{"num_hidden_layers": 19, "norm_eps": 1e-05, "extras": ["capped logits"], "optimizer": "soap_variant", "lr_head": 0.0133, "max_grad_norm": 0.5, "schedule": "wsd"}
Each number is 128 + 32 x the weight over the matrix's rms, rounded and kept within 0 to 255. Layers, rows and columns count from 0.

# layer 14 MLP down (transposed), 1280x320, rms 0.107, rows 1117-1138, columns 0-159
[[ 84 168 127 153 100  66 206 127 179 108 196 166 100 114 146 100 207 124 221 121 142 127 106 123 166  94 115 109 127 115 139  90 102 172 102 172 160 123 155 117 101 206 114 119 108 103  77  64 140 171 167 138 123 155 159 164  82  93  71 142  62 145 155  72  98 131 149 117 155 116 177 121 142 163 106 131 130 123  99 193 111 146 129 140 106 128 128 104 154 115 108  77  62 106  85  92 136 128 143 136 115 115 152 108  51 118 119 150 126 132 174 115 139 211 121 156 119 164 160 149 134 177 130 115 145 125 135 111  52 114 151 152 131 151 121 157 129 179 163 144  84 114 106  94 145  88 126 152 139 118 186 149 169 132 118 122 119 174  99 132]
 [ 92 117 111 106 176 116 136 129 141 116 185 160 133 111 214 197 119  78  99  97 170 153 120  73  93 118 164  99 128 146 142 109  51 153  58 178 168 133 130 182 149 122 136  99 120 107 166  97  82 154 113 106 143 168 133 133 177 153 151 187 145 103 109 118 124 193  35 149 128 123 158 145 153 173 117 175 154  89 121 109 100 135  60 122 121 132 157  83 145 133 113 132 153 159 107 106 153  88 118 133 103 170 117 102  95  86  54 128 103  78 136 128 121 129  74  91 135 110 129  85 160 119  68 135 205 130 117 143 182 112 117 109 122 120 126  87  93 184 114 167  81 146  85 147 124 108 167 177 120 105 165 110  86 151  81 175 138 141 128 109]
 [166  81 136 102 125  81 145 175 126 168 113  87 145 111 139 126  93 120  93 151  87 144 132 112 159 146  93 101 135 177 113  93 123  86   8 115 145  86 103 121 166 127  59 102 181 190 105 106 183 183 158 188 148  90  95 128 134 178 148 130  78 116 140 128  79 169 162 139 132 142 131 132 141 150 132  70  95 146 117 110  98 120 147 168  90 128 149 106  38 101 146 153 170 143 179 150 111  93 103 191 135 111 124 117 136  97  72 176 108 170  79 166 156 105 108 154 143 175 115 127  94 102 125 130 129 189 130 139 121 134 145 112 158 114 103 118 156 113 173 147 145 147 180 136 119 118 115  98  93 155 169 102 145  82 115 185 120 150 150  87]
 [116 140 127  94 174  99 181 175 118 127 115 114 140 154 104  94 129 140 106 108  78 162 148  84 131 151 219 164 124 159 114 191 121 140  82  76 170 171  99  82 142 116  58 144 162  59 122 147  71 105 122 182 178 106  97  72 136  70 155 155 100 181  71 133  93 106 125 155 137  90 144 170 133 124 199 136  72 169  83 110 162  77 100  76 208  48 156 171  79  90 128 138  92  85 149 105 121 169 127 144 101 146 134 112 152  84 122  75 108 137 143 166 127 112 100 130 172 104 191 124 170  98 154 135 208 164 152 123 135 193 111 107 129  96 113 108 160 110 125 126 144 146 134 112  78 130 183 138 112  90 103 119 151 124 134 129 127 109  53 125]
 [ 82 117 123 124  89 179 124 124  94 145 117 121 122 142 122 123 113 116 113 104 138 146 104 138 104 122 134 115 119 108 122 135 116 125 255 149 115 135 129 106  91 137 110 136 127 135 129 121  99  80 133 136 172 124 128  94 127 106 136 107 158 115 128 149 100 129 123 109 109 104 133 127 120 113 157  90 123 139 132 130 140 158 115 101 116 154 155 123 126 133 153 132 119 109 129 150 111 137 128 111 121 104 137 106 118 108 136 107 137 176 115  73 136  92 128 126 121 108 104 128 163 178 119 107 111 118 140 105 114 160 147 105 127 103 150 104 157 134 143  84 112 138 148 152 138 128 150 149 133 134 133 106 164 114  92 137 149 138 149 118]
 [133 141 126 104 107 178 169 140 152 125 110 131 123 149  76 134 168 136 123 108 123  88 183 143 180 172 146 140 175 202 117 160 165  81  77 114 129  75 163  84 128 141 176 110 124 121 101 169 117 158 152 111 110 156 150 162  94 115 119 116  93 150 134  82  78 137 171 126 167 104 153  87 138  81 117 100 100 176 168 111 119  99 174 134 126 104 201 157 155 117 112 154  75 104 134 132 146 100 139 101 141  57 128 110 112 111 100 119 123 160 153 105 135 143 181 128  91 131  82 114 124  90 141 103 155 170 144 120 133 114 193 152 156 157  90 127 129 135 111 142 158 133 172 153  93 139 151 112  94 101 124 104 148 122 149  68  96  88 144 153]
 [ 80  86 112  86 119  77 111  53 125 128 130 111 154 160 115 181 119 134 160 139 172 143 140 122 136 171 152 103 106 113 117 144 165  96 147  92 160 151 143  75  70 142 181  73 125  78  96 186 107 161 162 137 105 165 151 162 164  76 129 122 104 146 126 110 143 111  98 139 201 159 104 167 114 117 112  53  80 149  72 143 144 171 102 205 150 114  98 125 164 167 164 146 132  97 150 143 135 172 119 140 132 106 137 165  46 143 135 160 119 141 116  31 113 121 137 172 167 190 141  81  77  83  99  43 189 144 121 119 117  76 119  90 148 126 146 121 115 119 140 167  88  89 106 150 160 116 133 130 146 131 126 142 139 102 128 192 115 149 149 192]
 [ 81  29  92 168 146 109 168 177 126 116 152  94 102  85  74  70 161 141 149 106  58 174 164 172 175 116  95 130 133 120 121 152 111 120  88 129 139 103  90 131  99  59  62 212 174 166 113 138 105 130 124 111   8 107 152 181  97 144 141 189 126  79  93 107  69  34 117 109 122 137  89  70 138  99 158 168 133 104 146 112  96 117 123 211 138 130 144 102 153 113 158 129 173 137 155 168 129 188 116 137 126 112  86 160 150 169 179 156 118 118 139 178 172 139 180 178 151 166  83 139 121  56  67 128  78 160  68 166 146 140 147 113 136  90 131 148 126  96 106 114 124 117 121 109 169 151 118 148 105 144 139 128  75 104 108  79 178  85 131  67]
 [ 94  86 131 160 116 133 141 141 162 116 140 147 155 138 201 123 116 155 123 108 120 148 117  99  95 123  94 122 133 104 153  49 209 161 130 139 177 134 154 101 134 132 156 115 134 153 161  94 192 124 115 119 141 139  90 156 104 143 141 156 109 180 150 165 142 127  92 104  71 151 112  99 135 135 140 147 159 145 135 126 174  98 161 119 192 121 103 120  74 160 160 119 140 140 137  57 159 146 135  68 112  68 131 112 108 142 118 144 126  93 114  92 155 139  66 116 198 134 126 117 171 113 121 107 150 121 145 131 144 120 140 151 107 152 150  83 143 152 121  99 105 109 122 127 145 143 107 158 168  53 113 117  86 145 166 135 239 139 148 159]
 [ 86 225 106 143 101  93 138 116 133  80 155  92 113 102 122 106 144  69 123 123 166  67 139 108 123 128 139 141 159 124 116 106 180 120 141  89 119 115 145 141 108 161 112 178 103 107 157 115 122 132 143 123 178 152 154 141 147 131  70 109 133  93 121  91  88 156 148 119 124 158 119 158 134 124  93 140 173 153 145 181  95 115 106 133 162 154 138  70 114 148 141 154 105 105  68 139 119 116 175  92 112  67  82 159 167 132 149  94  99 101 159 105  97 115 101 163  55 110  80  85  66 143 158 218 101  65 124 138 135 138  82 135 131 113 170 112 118 109  84 135 123 170  98 107 111 169 119 109  85 148 182 145 134  81 117 100 103 134  97 147]
 [130 101 163 156 150 146  77  88  95 136 191  88 135 115 119 123 100 134 111 138 101 107 150 100 129 167 128 103 135 106  84 117 171 126 209 125 195 187 137 159 118 160 103 139 134  70 107 102  79 117 123 115 104 106 131  81 149  77 176  83  96 131 148  88 165 151 117 133 124 173 125 112 172  82 165 133 136  78  93 101 120  94  91 110  89 107 138 151  77  84 102 164 108  81 122 103 101  95 116 152 132 121 119  88 138  89 168 107 133 135 152 128 137 141 133 103 113 148 114 147 111 155 139 138  99 147 100 140 100 115 211 111 162 140 107  88 136 145  83 113 124 151 182 168 123  97 170 122 186 154 116 147 100 121  99 139 146 152 118  97]
 [122  85 119 145 149  91 124 121  90 150 181  88 166 119 132 125 114 137 119 129 112  60 122 112 168 114 106 124 143 157 128 130 102 104 149 130 142 172 147 129 144 125 115 144 156 127 169 173  59 150 115 122 164 176 127  72  92 159 116 154 114 154 125  77 181 122 119  93 134  83 173 171 151 132 121 144  86 141  83 101 172 160  97 107 143 147 130 132 110 143 102 122 138 137 103 158 148 124  90 139 101 138 136  58  90  87  61 101 116 162 135 117 153  98 123 147 101 111 132 141 134 110 116 116 138 172  96  78 113 109 120 153 109 131 150 117 122  70  96  89 164  79 167 132 118 117 107 177 123 144 149 142 113  96 152 118 134 162 164 124]
 [138  97 146 155  91 123 114 122  99 159 120 122 140 140 158 127 179 147 121 135 144 111 121 166 127 125 131 138 134 106 146 110 145 166 255 159 143 133 158 125   0 167 123 130 150 144 130 122 126  72 140 134 147 126 119 124 108 128 148  84 116 120 150 144 130 162  95 132 114 121 136 121 127 130 163 130 128 128 124 118 137 136 146 142 123 120 154 114  96  99 109 128 107 108 138 138 138 144 122 139 144 102 132 142 116 138 159 119 121 132 109  69 125 141 114 134 120  91 107 118 141 148 109  76 125 138 103 120 121 170 117 129 138 123 138  91 149  75 127 119 115 156 110 117 145 118 120 137 148 142 166 108 115 149 108 107 108 147 154 131]
 [117 103  74 162 184  67 142 147 116  83 119 138  89 130 112 114  54 163 170 113 188 164 112 151 131 156 207 190  91 135 132  43 169 126 121 159 167 139 133 112  96 125 154 175 134 164 120  70 150 124 136 108  95 128 126 109 157 138 114 119 126 121 224  74 124  95  83 127 126 159 107 157 100 129 181 155 122 210 178 139  89 150 102 151 144 179  69 120  96 109 116  98  99  97 160 134 112 117  77  99 116  71  95 137  90 140 169 106 117 158  77 152 104 107 146 110 120 130 136  80 117  93 195 179 155  78 165 116 118 177 132 119  91 166 105  76  86 171 167  65 167  69  95 104  93 115  58 102  52 115  77 166  86 103 148 115 190 118 126 172]
 [165 142 165 155 109 148 116 108 136 141 104 137 120 124 161 166 128 112 137 152 165 116  91 174 116 123 142 119 114  77 141  98 140 151 228 159 103 125 145 116  69 107 109 141 132 125 149 129  99  30 120 121 174 127 105 131 129 119 138 109 130 106 132 108 145 132  82 119 150 133 132 128 123 127 125 118 161 133 136 140 146 142 138 127 124 121 158 101  89 120 107 126 147 144 125 132 119 132 124 109 142 124  95 101 150 133 134 104 120 122 144  55 153 106 163 118 106 122 102 137 122 136  96 112 135  98 112 114 145 137 146  91 122 140 124 119 131  99 123 108  91 152 132 130  98 129 139 108 146 129 127 118  99 137 111 102 141 112 163 146]
 [126 144  69  84 160 110 142 100  96 110 119 133 103  95  72 162 137 154 136  94 134 128  77 145 147 125 163 111 167 151 161 142 124 132  91 116 158 112 190  99 175 169 113  99 121  86 134  80 192 157 136 133 146 139 114 128 106 116 134 151 102 170 108 118 170 169 105 121 127  73 129  87 121 151 126 104 192  74 142  79  75 118  83 109 172 161 106 118  71 120 160  98 136 133 213 109 162 182 130 192 130 119 171 221 153 139 163 148 163 149 127 127 103 156 140  97 125 164  91 115 192 112 159 138  82  77 159 138 108 129 129 164 112 163 118 160 166 187 164 145 148 124  66 133 127 148 114  88 162  98 123 121 103 103  88 152  93 146 109 111]
 [112 156  64 111 145  95 152 161 131  62 141 135  98  55 135 115 182 100 136 107 131 112 185 104  89 118 120  72 137  80 119 127 107 115  84  88 124 223 156 131 170 171 185 145 128 159 114 119 124  90 164 115 136  99 148  97 172 131 113  98 153 144 125 146 125 130 127 107 150 147  92 114 173  85 108 153 144  92 173 107 194 135  80 128 157 164 122 140 147 146  97 171 192 139 126 143 171 130  97  90  97  86  80 124 135 215 125 108 135  81  98 191 135 132  74 116 175 170 100 116 106 193 125  84 139 129 101 146 145 160 100 128  89 115 145  97 182 184 164  96 129 168 117 101 179 123  28 117 183 129 135 165 111 118  82 170 147 156 136 112]
 [126 109 184 153 183 130 138 190 147  84 166 146  87 123 138  93 146 148 132 151 126 170 103 143 157 150 120 144 144 143 144  66 135 104  80  93 108  55  58 132 124 127  95 134 132 149 163 166 105 151 119 146  74  88 147 130 109 125  87 143 172  80 155 155 130 150 113 106 133 123 184 198 120 206 157 136 119 116 116 136 143  91  94 106 103 143  95 100 169 117  92 110 128 156 118 131 129  52  98 102 118 134 156 101 131 145 120 127  91 181  61 190 109 160 173 103 154 156 132 136 102 107 128 227 105  49  97  89  82 135 161 111 123  98 143 123 101 103 163 165 130 159 158 156 147  78 136 164  48 134  94 138 151 156 116  82  76 155 122 128]
 [118 109 117  95 121  88 123 137 115 113 149 167  80 187 121 112 137 113 123 169 115 110  99 125 117 170 175 106 165 138 179 149 100  96 150 141 157 103 201 172 140 193 123  71 172 127 149 118 139 159 116 118 122 121 103 170 154  96 163 124 160  93 153 109 144 123 108 127  74 148  97 159 164 112 130 114 104 156  58 125 190 145 143 107  98 112 126 124 146 143 141  96 166 101 174 137 164 151 160 142 128 127 103 130  75 110 101 184 169 173 129  97 147 153 137  88 132 120  95 120 143 152 136  93  81 148 123 142 105 169 112 116 153 118  99  95 168 107 186 178 111 123 158 128  59 101  92 119 130 110 162 170 136  64 155 140 156 123 149 150]
 [ 99 128 152 122 183  90 145 171 161 108 128 134 145  78  84 119  71  94 167  74 138 143 162 124  81  89 122 149 102 130  73  82 150 138 175 114 138 101 140 150 186  84 110 160 171 115 155  71  94 142 155 169 118 153 103 124 111 119 160 117 153  87 176 115 168 147 123 135 121 131 126  91 126 126 102 107 151 156 149 133 182 135 127 153 137 118 120 141 153 141 130  83 105 165 118 154  65  63  94  69  98  89 145 126 132 154 134 133 135 100  81 109 134 200 122 150 135 122 116  98 159 151  85 126 138  71 130 118 122  81 140 149 113 137 137 173 158 157 132 115 121 134  82 144 147 126 162 163 114 153 123 111  97 138  78 124  48  77 132 156]
 [120 159 107 110 152  95 134 129  87 133 124 166  90  79  82  90 113 149 115 153 137 121 147 108 162 105 109 127 117 149 209 106 178  75 226 113 174 133 124 124 168  86 117 133  94 124 158 125 157 121 106 161 144 192 128 122 117 134  84 156 154 143 134 133 110 140 132  85 126 108 126 122  98 129 123  93  77 134  70 139 108 109  75  96 153 141 149 130 148  96 158 137 133 116  87 140 141 107 127 171 138 102 137 166  99 112 105  96 119 148 125  92 105 118 105 109 118 187 107 152 119 123 125 127 168 153 112 129 150 140  84 165 136 150 144 137  97 109 132 164 143 114 114 116  76 154  99 114 131 109 161 108 126 140 132  93 154 148 134 135]
 [126 119 141 154 118 135  97  99 158 113 106 121 139 126 140 114 100 120 124 176 103 146 113  64  73 138 148 137 134 164 140 101 166 157 191 117 172 137 175 136 106 129 102 101  63 100 142 141 156 140 141 132 144 171 173 122 146 170 170  69 147 116  95 129 139 176 161 108 129  86 121 126 174 125 126 135 125 140 104  87 132 119 102 143 101 139 107 143 127 159 112 153 122 121 141 123 112 119 106 131 127 177 164 122 128 120 106 134 114 178 128  97 138 143  97 116  96 130 141 114 140 131  76 152 184 179  87  97  63 124 131 181  89 139  81 143 116 146 141 130 126 101 125  77 126 113 137 101 179 117 161  95 168  70 124  92 144 131 162 120]]
# layer 14 MLP up, 1280x320, rms 0.126, rows 1118-1138, columns 0-159
[[139 123 170 149  77 124 122 133  99 187 192 137 150  62 147 140 122 102 119 141 125  80  93 104 104 121 137  72  81 172 116 113 103 158 115  87 108 137 144 134 139 120 139 140 123 102 125 145 145 164 154 103 136 111 126 134 116 115 123 167 111 139  50 158 102 163 116 177 162 144 155  95 155 146  84 104 145  83 147  99  71 175  94 170 147 158 124  93 105  62  88 114 100 133  46 113 150 170 145 164  78 144  96 125 163 168 119 122 107 156  97 144 104 108 145 170 132 157 136 142 185 139 172  84 161 120 162  98 162 185 131 107 109 120 143  97 103 141  74 103  72 106  90 102 144 107 140 188 113 125 147 171 102 156  98 156 179 104 119 102]
 [121 139 121 209 129 113 149 110 104  54 143 107  97 164 102 155 143 144 188 122 126 141 160 101  62 162 140 149 157  97 192 161 154  90 136 158 100 115 122  89 106 132 135 185 154 120 114 138 159 158 135 126  83 154 148  96 149 122 113 116 127 188 159 119 145 141 121  88 130 159  90 135 180  87 162 164 136 140 127 151 126 137 140 126 151 136 143  58 115 165 167 192 110 182  89 150  75  81 136 151 117 117 202 109 130 102 154 125 117  93 158 136 131 118 194  97 127 163 134 133 118 153 134 179 126 102 109 129  92 117 201 181 169 128 146 167 169 102 127  93 124 148 106 120 156 130 125 112 122  77  18 201 139 167  69 128  77 137 151 126]
 [160 122 186 159 108  96 139 133 128 101 111 102 131 149 146 109 138 106 152 135 159 187 113 158 140 118  83 131 142 117 144 103 103 131 108 117  71 125 110 135 133 118 135 164 104 124 172 130 115 105  84 131 125 148  87 203 189 154 108 121 118 119 140 139 112 188 114 104 108 153 156  69 128  70 148 159 118 160 143 139 123 109 177 167  50 216 110 124 121 165 165 149 122 174 124 176 148  92 136  84 143  88 164 125 139 182 126  91 146 122  90 144 123 160 100 131 150 140 166 132 172 163 126 133 100 144 124 152 214 171 190  99 131 139 131 147 110 150 128  80 109 127 125 135 158 122 112 104 165  81  84  86 101 130 121 125 105 139 160 127]
 [140 114 104  82 138 136 130  98 145  92 165 126  78  99  78 150 143  62 136 120 161 147 117 143 156 101 163 169 126 164 137 108 149  68 158 134  94 164 137  54  78  98 125 114  67 134  99  98 134 148 122 134  85 136 110 138  77 133 136  98  38 140 163 137  83 153 170 146 159 157 108 144  89 118  82 155 178 158  60 164 105  88 124 136 145 143 154 178 189 123 112 132 144 128 150  97 106 143 133 132 151 159 181 122 124 178 152 139 167  93 126 132 150 168 135 123  78 157 163 173 124 122 102 131 127 187  84  99 109 113 180 135 124 112 166 113  94 156 142 107 120 159 104  68 192 191 127 146  72 129 144 129  67 144 132 127  98 106 149 152]
 [179 110 114 186 147 139 159 176 105 140 150 103 132  92 145 155 114 121 129 159 108 156  64  89 119 115 109 129 123 121 163 169 152 126 129 152 104 157 139 159 159 102 105 121 182 166  86 200 128 134 143 157 122 122  69 124 159 123 157 151 149 103 135 184 117 115 126  91 138 175 143 187 162 131 148 105 130 128  87 157 209  90 155 160 149  52 165  91  86 114 146 103 143 108 151 126 122  95 118  67  78 130 142 162 112  97 193 120  67 140 122 139 143  76  98 134 133  68 136  84 126 131 147 135  95 112 154 142 134 155 138 117 143  64 145 161 156 135 172 109 106 173 130 134 101 173 148 134 181 130 133 120 157  83  99 203 157 164 146 122]
 [113 118  98 162  95 175 146 137  90  66 158 110 154 127 156 155 148 131 102 142 139 107  61  84 159  88 122 142 135  93 123 149 116 168 145 165 125 114  75 161 163 121  77 175 121 137 152 118  77 112 117 127 129  92 139 154 119  88 112  78 179 145 146  95 127 164 109 145 116  91  53 163 145 184 162 190 112 168 136 123 164 208 126  70 122 109 174  80 144 118 121 125 161 113 109 137 106 126 145  67  80  52 176 117 174 148 167 175 163 152  84 130 179 152  95 137 120 117  81  56  93 124 100 128 178  80  56 130 144 129  86 106 152 137  85 159 128 144  75 111  99 132 134 116 145 136 100 129 118 131  98 170 147 176 183 109 108  76 114 115]
 [ 88 149 142  96  76 141 142 123 174 120  99 133 154 112 108 105 180  46 130  83 150 159  66 137 121 132 145 152 100 161 134 150 127 184  86 123  94  95 105  93 156 119 129 140 133  94 162 117 165 140 144 160  34 179 151 164 133 116 135 108  37 147 118 138  87 119 174 140 115 102 196 139 126 150 107 118 105 166 125 127 101  87  94 109 136 145 129 116  78 155 218 169 124 155 168 128 158 131 194 136 117 174 151 176 113  67 121  90 115  87 177 132 144 147 209 135 150 112 135 181 174  87 171 122 110  79 154 153 110  81 165 146 170 126 100 167 180 120 116 121  96 148  67 172 148 129 138 131 155 171 134 162 145 121 174 156 146 102  69 128]
 [ 90 127  94 155 193 143  98 130 159 155 154 135  87 147  88 160 134 112 151  76  94 115 105 106 164 143 143 122 126 124 229 130 111  68 109 103 108 120  65 148 130 137 138 148  78 132 141 107 111  53 113 138 108 130 149 116 125 105 193 144 178 114 123  74 124  98 112 196  96 129 130 129 195 125 144 135  86 146 108 153 147 170 118  94  97 178 189 120 163 153 130 108 120 119 132 126  67 148 105 147 123 156 148 230 165 132 104 152 137 154 144 101 139 144 117 121 117 104 140 113  98 181 167  93 121  76 181 138 151 116  81 130 106 110 113  79 112  89  76 141 132 100 136 143 145  89 160 139 115 142 152 157 183  89 131 144 113 116 102 105]
 [123 152 150  82 126 177 153 154 108 134 148 118 160 156 100 118 100 140 158  85 101 146 131 100 179 126 155 111 105  66 135 158 122 121 111 141 114 194 153 160 153 157 144 110 147 155 127 149 178 113 129 149  91  86 158 108 161  83 106 125 162 121 190 100 130  88 143 131  97  66  69  54 131 133 128  73 161 169 138 129 110  88 128  92 119 101 110 149  93 154 139  95 133 115 133 135  92 122 105 109  54 135 153  68 129 170 122 150  91 142 127 146 185 128 122  63 125 145 142 140 139 185 154 171 136 191 113 131  77 110  90 167 131 101  77 151 143 161 140 145 133 118 109 107 113 126 147 139 116  92 115 184 147 110 118 151 127 102  83 190]
 [128 112 108  77 116 137 107 161 168 143 125 125 127 151 154 141 133 113 159 168 139 143 124 168 131  78  94 135 102 139  80  84 106  81  74 179  76 110 146  83  97 129 150  68 174  79  87 121 144 111 113 161 112 143 128 131 138 170  93 158  58 133 201 164 113 118 147  80 116  47 100 168  66 115 127 110 100 119 168 135 166 138 160 158 121 159  93 116 120  96 109  71 143 169 164 174 164 121 109 121 108 134 135  94 145 152 129 149 150  85 164  81 136 106 115 123 149 124  78 156 126  87 141 172 168 101 132  81 121 123 107 163 130 174 136 127 187 170 108 121  89 127 108 150  97  81  55 144  39 127 116  70 152 112 136  87 166 172 105 119]
 [154 111 190  97 164 137 161 208 142 100  54 144 125 128 153 189 152 163 146 145 135 144 171 128  75 118 107 139 170 189 116  74 114  96  86 136 137 155 152  98 125 142  72 157 145  97 189 116 137 126 125 144  76 124  60 155 126  71 122 105 131 113 133 148 130 117 152 136 167 155 139  94 172 132 176 165  93 129 137  76  58  66 177 118 112 132 153  93 144 134 107 113 104  95 144 172 132 155 163 137 129 151  78 158 214 138  72 150 108 147 115 147 113 130 149 160  55 119  96 108 139 179 137 178 106 154 136  88 150 103  93 190 108  87 118 170 153 188 143 121 120  81 104  33 134 152  82  88 147 128 163 168 119 121 127 123 171 158 132 156]
 [144 130  97  95 123  76 139 157 132 146 101 140 160 118  82  97 114 161 173 117 125 165 180 137 102 106  88 138 144 199 120 111 134  70 152 163  90 127 123 105 154 111 155 125 113 130 152 156 141 211  58 129 148 126  96 141  87  99 122 100  70  99 107 146 160  99 115 145 174 159 123 117  80 128  88  81 124 184  28 152 148 105 125  37 106 184 147 164 186 119 141  99 108 108 105 190 134 129 115 122 135 153 147 143 106 113 109 145 130 135  50  67 123 143 140 104 118 150 180 110 158 180  91 159 104 107 166  95 144 120 121 112 132 127 216 125 152 136 104  98 140 117 127 157  65 192 141 136  61  64 120 130  79 148 113 125  98 115 133 110]
 [163 190  85 105 179 107 161 134 157 107 171 142 143 172 126 141 129 141 177 110 106 170  87 155  88 151 138 114 166 152  59 128 202 105 147 157 104 142 198 152  96 152 105 162 166 178 107 103 137 103 123 149  60 161 167 101 119  82  76 151 146 120 147 147 198  95 117 190 166 192 123 156 104 114 161 138 101 123 137 130  78 134 117  90 164 193 153 105 109 136 120 105 151  82 151 162 135  73 126 125  80 174 160  82 175 155 147 178 103 165 101 115 214  95 126 143 143 150 102 108 159 168 116 162 166 151  52 104 114 156 104 163 108 160  88  92 112 205 133 105 158 104 204 136  76 128 126 160 119 153 113 173 163 123 200 123 117 148 130 192]
 [ 88 119  83  95  98 167 114 157 158 110  73  90 139 168  87 137 122 166 166 139  89  65 146 137 111 108 225 136  79 179  80 130 127 133 120 128 122 100 123 158 131  83 137 133 122 105  74 172 163 125  93 120 133  81 167 143 111 132 124 132 121 164 103 159 148 126  98 145 136 204  86 174  84  82 137 169 168  87  93 188 111 137 141  77 103 120 114 147 126 118 146 126 179 133 121 140 132 105 170 149 146 112 123 113 145 128 135 178 185  66 145 180 139 196 136 120 111 156 165  86 129 113 157 167 100 131 104 157 150 101 137 102 133  99  88 135  98 132 114  89 138 138 132 114  98  88 103 151 127 110 126 142 134 157 121 110 126 117  95 114]
 [150 144 139  63 207 187  67 144 155 169  98 136 113 214 135 148 119 165 133  88 117  62 157  89 110  79  62 158 127 112  85 150 151 174  99 109 100 132 101 141  65 114 136 142 121 146 107 122 153 151 120 106 117 152 114  92 175 110 153 108 141 185  91 113 119 156  96 122 178 115 149 112 129 143 159 127  90 107 113  82 157 178 153 139 151 178 144  93  85 116 130 219 133 123 104  69 150 144 140  94  94 163 119 156 100 132 110  71 153 137 149 151 131 132 137 134 120 178 121 149 140 177 173 159  97 153 144 166 136 130  83 133 134 194 164 214 148 104 157 152  94 126 117 128 103 125  75 121 173 112 121 104  61 136 140 137 130 139 138 167]
 [ 62 153 105 111 112 121 153 108 122  85 120 112  99 120 161 133 154 148  74  83 115 155 166 101  98 144 122 113 118 187 159 104 171 110 174 138 117 182  99  75 166 136 177  24 130 124 132 125 155 157  74 121 113  98  75 131  77 155 156  69 161 113 149 161 145  66 134 118 136  52 136 158 159 122  96 120 117 176 120 110 129 130 191 132 122 166  93 121 131 170 119 167 153 154  73 152 126  77 104 136 154 106  99 138 147 144  76 146 126  99 148 148 205 106 103 108 153 163 183 142 205 128  93  97  82 167  98 162 123 126 120 146 167 148 123 148 137 146 190 151 125 133 141 102 124 125 124 144 170 121 152 132 100 146  18 175 172 116 119 121]
 [146 108 162 172 158 154 152 146  96  69  87 137 133 118 150 129 135 114 115  80 151 129 133 113 169  92  52 164 212  89 136 100 132 156 200 128 125 155  66 184  94  99 173 145 154 138 169 130 103 150 112 142 108  97 151 155  91  89 115  82 132  96  94 135 116  95 119 136  72 139 138 147 148 161 164 173  84  95 138  53 129 149  73 110 122 152 121 126 110 130 134  92 130 158 195  74 137 114 124  97  85  71 125 177 147  67 151 137 107 117 135 153 142 100  90  78  85 134  88  85 135  83 138 100 118 155  71 146 191 102 100 115 195 116 165 132 170 181 109 169 123 149 119 125 134  83 138 142 104 102 125 131 123 126 124 101 112 151 128 146]
 [119 123 109 148 137 105 176 151  69 133 100 103  59 185 162 128 111 128 189 119 211 124 155  98 111 136  88 133 157  84 112 122 141 115 117 176 119 135  93 191 129 136 146 161 110  97 157 178 136  82 113  87 126 193 117  76 150 108 137 149 109 114 102  90 124 133 109 173  97 129 151 143 100 165 116 163  96 122 144 105 113 118  96 138 137 156 148  96  88 139 101 159  92  91 178 147 114 119 129 153 113 122  93 122  97 152 225 141 104 160  94 147 148 104 145 179 153 127 146 176 146 111 173 140 141 137  82 166 127 129  99  96  38 105  91 168 142 146 183 148 158 105 157 119 123  75 114  99 113 161 107 163  93  84 131 100 116 152 156 131]
 [ 98 149 156 127 156 138 110  82 163 113 123 122 141  83 116 174 129 144 154 168 124  91 128 122 139  99 175 117 111 192 162 125 106 130 130 135  93 138  90 149 121 125  96 130  85  76 190 133  85  98  84 130 145 105  83 156 168 156 143  82 150 182 184  60  98 119 135 171 125  68 106 167  89 171 151  84  70 106 119 156 117 124 136 116 154 165 129 169 142 103 115 106 147 158  67  96 121 192 102 157 148 106 140 157 158 109 101 123 105 131 104 134  93  76 118 123 115  99 112  79  67 102 100  78  82 163  97 130 101 164 113  85  99 140 126 154 167 141 143 122 151 187 146 139 138  89 157  97 101 125  64 228 198 134 150 178 157 137 106  61]
 [126 129 170  95 140 110  89 162 161 128 117 157 160 163 167 177 109 137 142 158  94 167 134 157 129 111 151  89 132 118 148 144 142 172 130 110  40 126  95 170  47 136 140 140 153 153 117 106  96  98 148 134 149 130 158 131  95 139 126 124 121 125 126  86 142  96 157 148 133 137 145 133 140 134 100 183 123  81 101 141 174 120 141 139  94 123  88 101 153 192 131 109 181 138 151 138 110 155 147 119 112 157 143  86 102 221 114 149 153 114 137 164 118 149 103 145  97 134 128 123  98 125 123  78 154 133 134 113 128 145 126 108 105 108 137 165 159  58 168  56 148 115 151 189 123 102 148  88 131 100 112 100 174 175 177 106 126 129 165 169]
 [151 158 153  81  92 118 101 128 106 177  63  88 141 106 102 138 116 131 137 139 120 187 125 134 155 135 147  81 129 138 130  84  97 142 139 128 116 147 161 122 133 178  95 126 175 105 158 110 142 107 162 185 157 148 156 146 119 100  83 152 135 173 134  97 160 123 115  82  82 138 107  90 139 107 156 130 136 108  97 123 182  61  89 134  89  63 110  75 147 132 121 139 116 173 128 136 135 125 157 181 128 133 153 117 165 194 116 154 157 119 142  97 113 126 128  61 178  76 131 108 120 155 119 120 128  87  86 124  82  81 114 188 147 112 150  88 128 164  66 115  74 117 129 137 121 145  92 119 113 161 157 160  11 144 143  56 127  78 150 127]]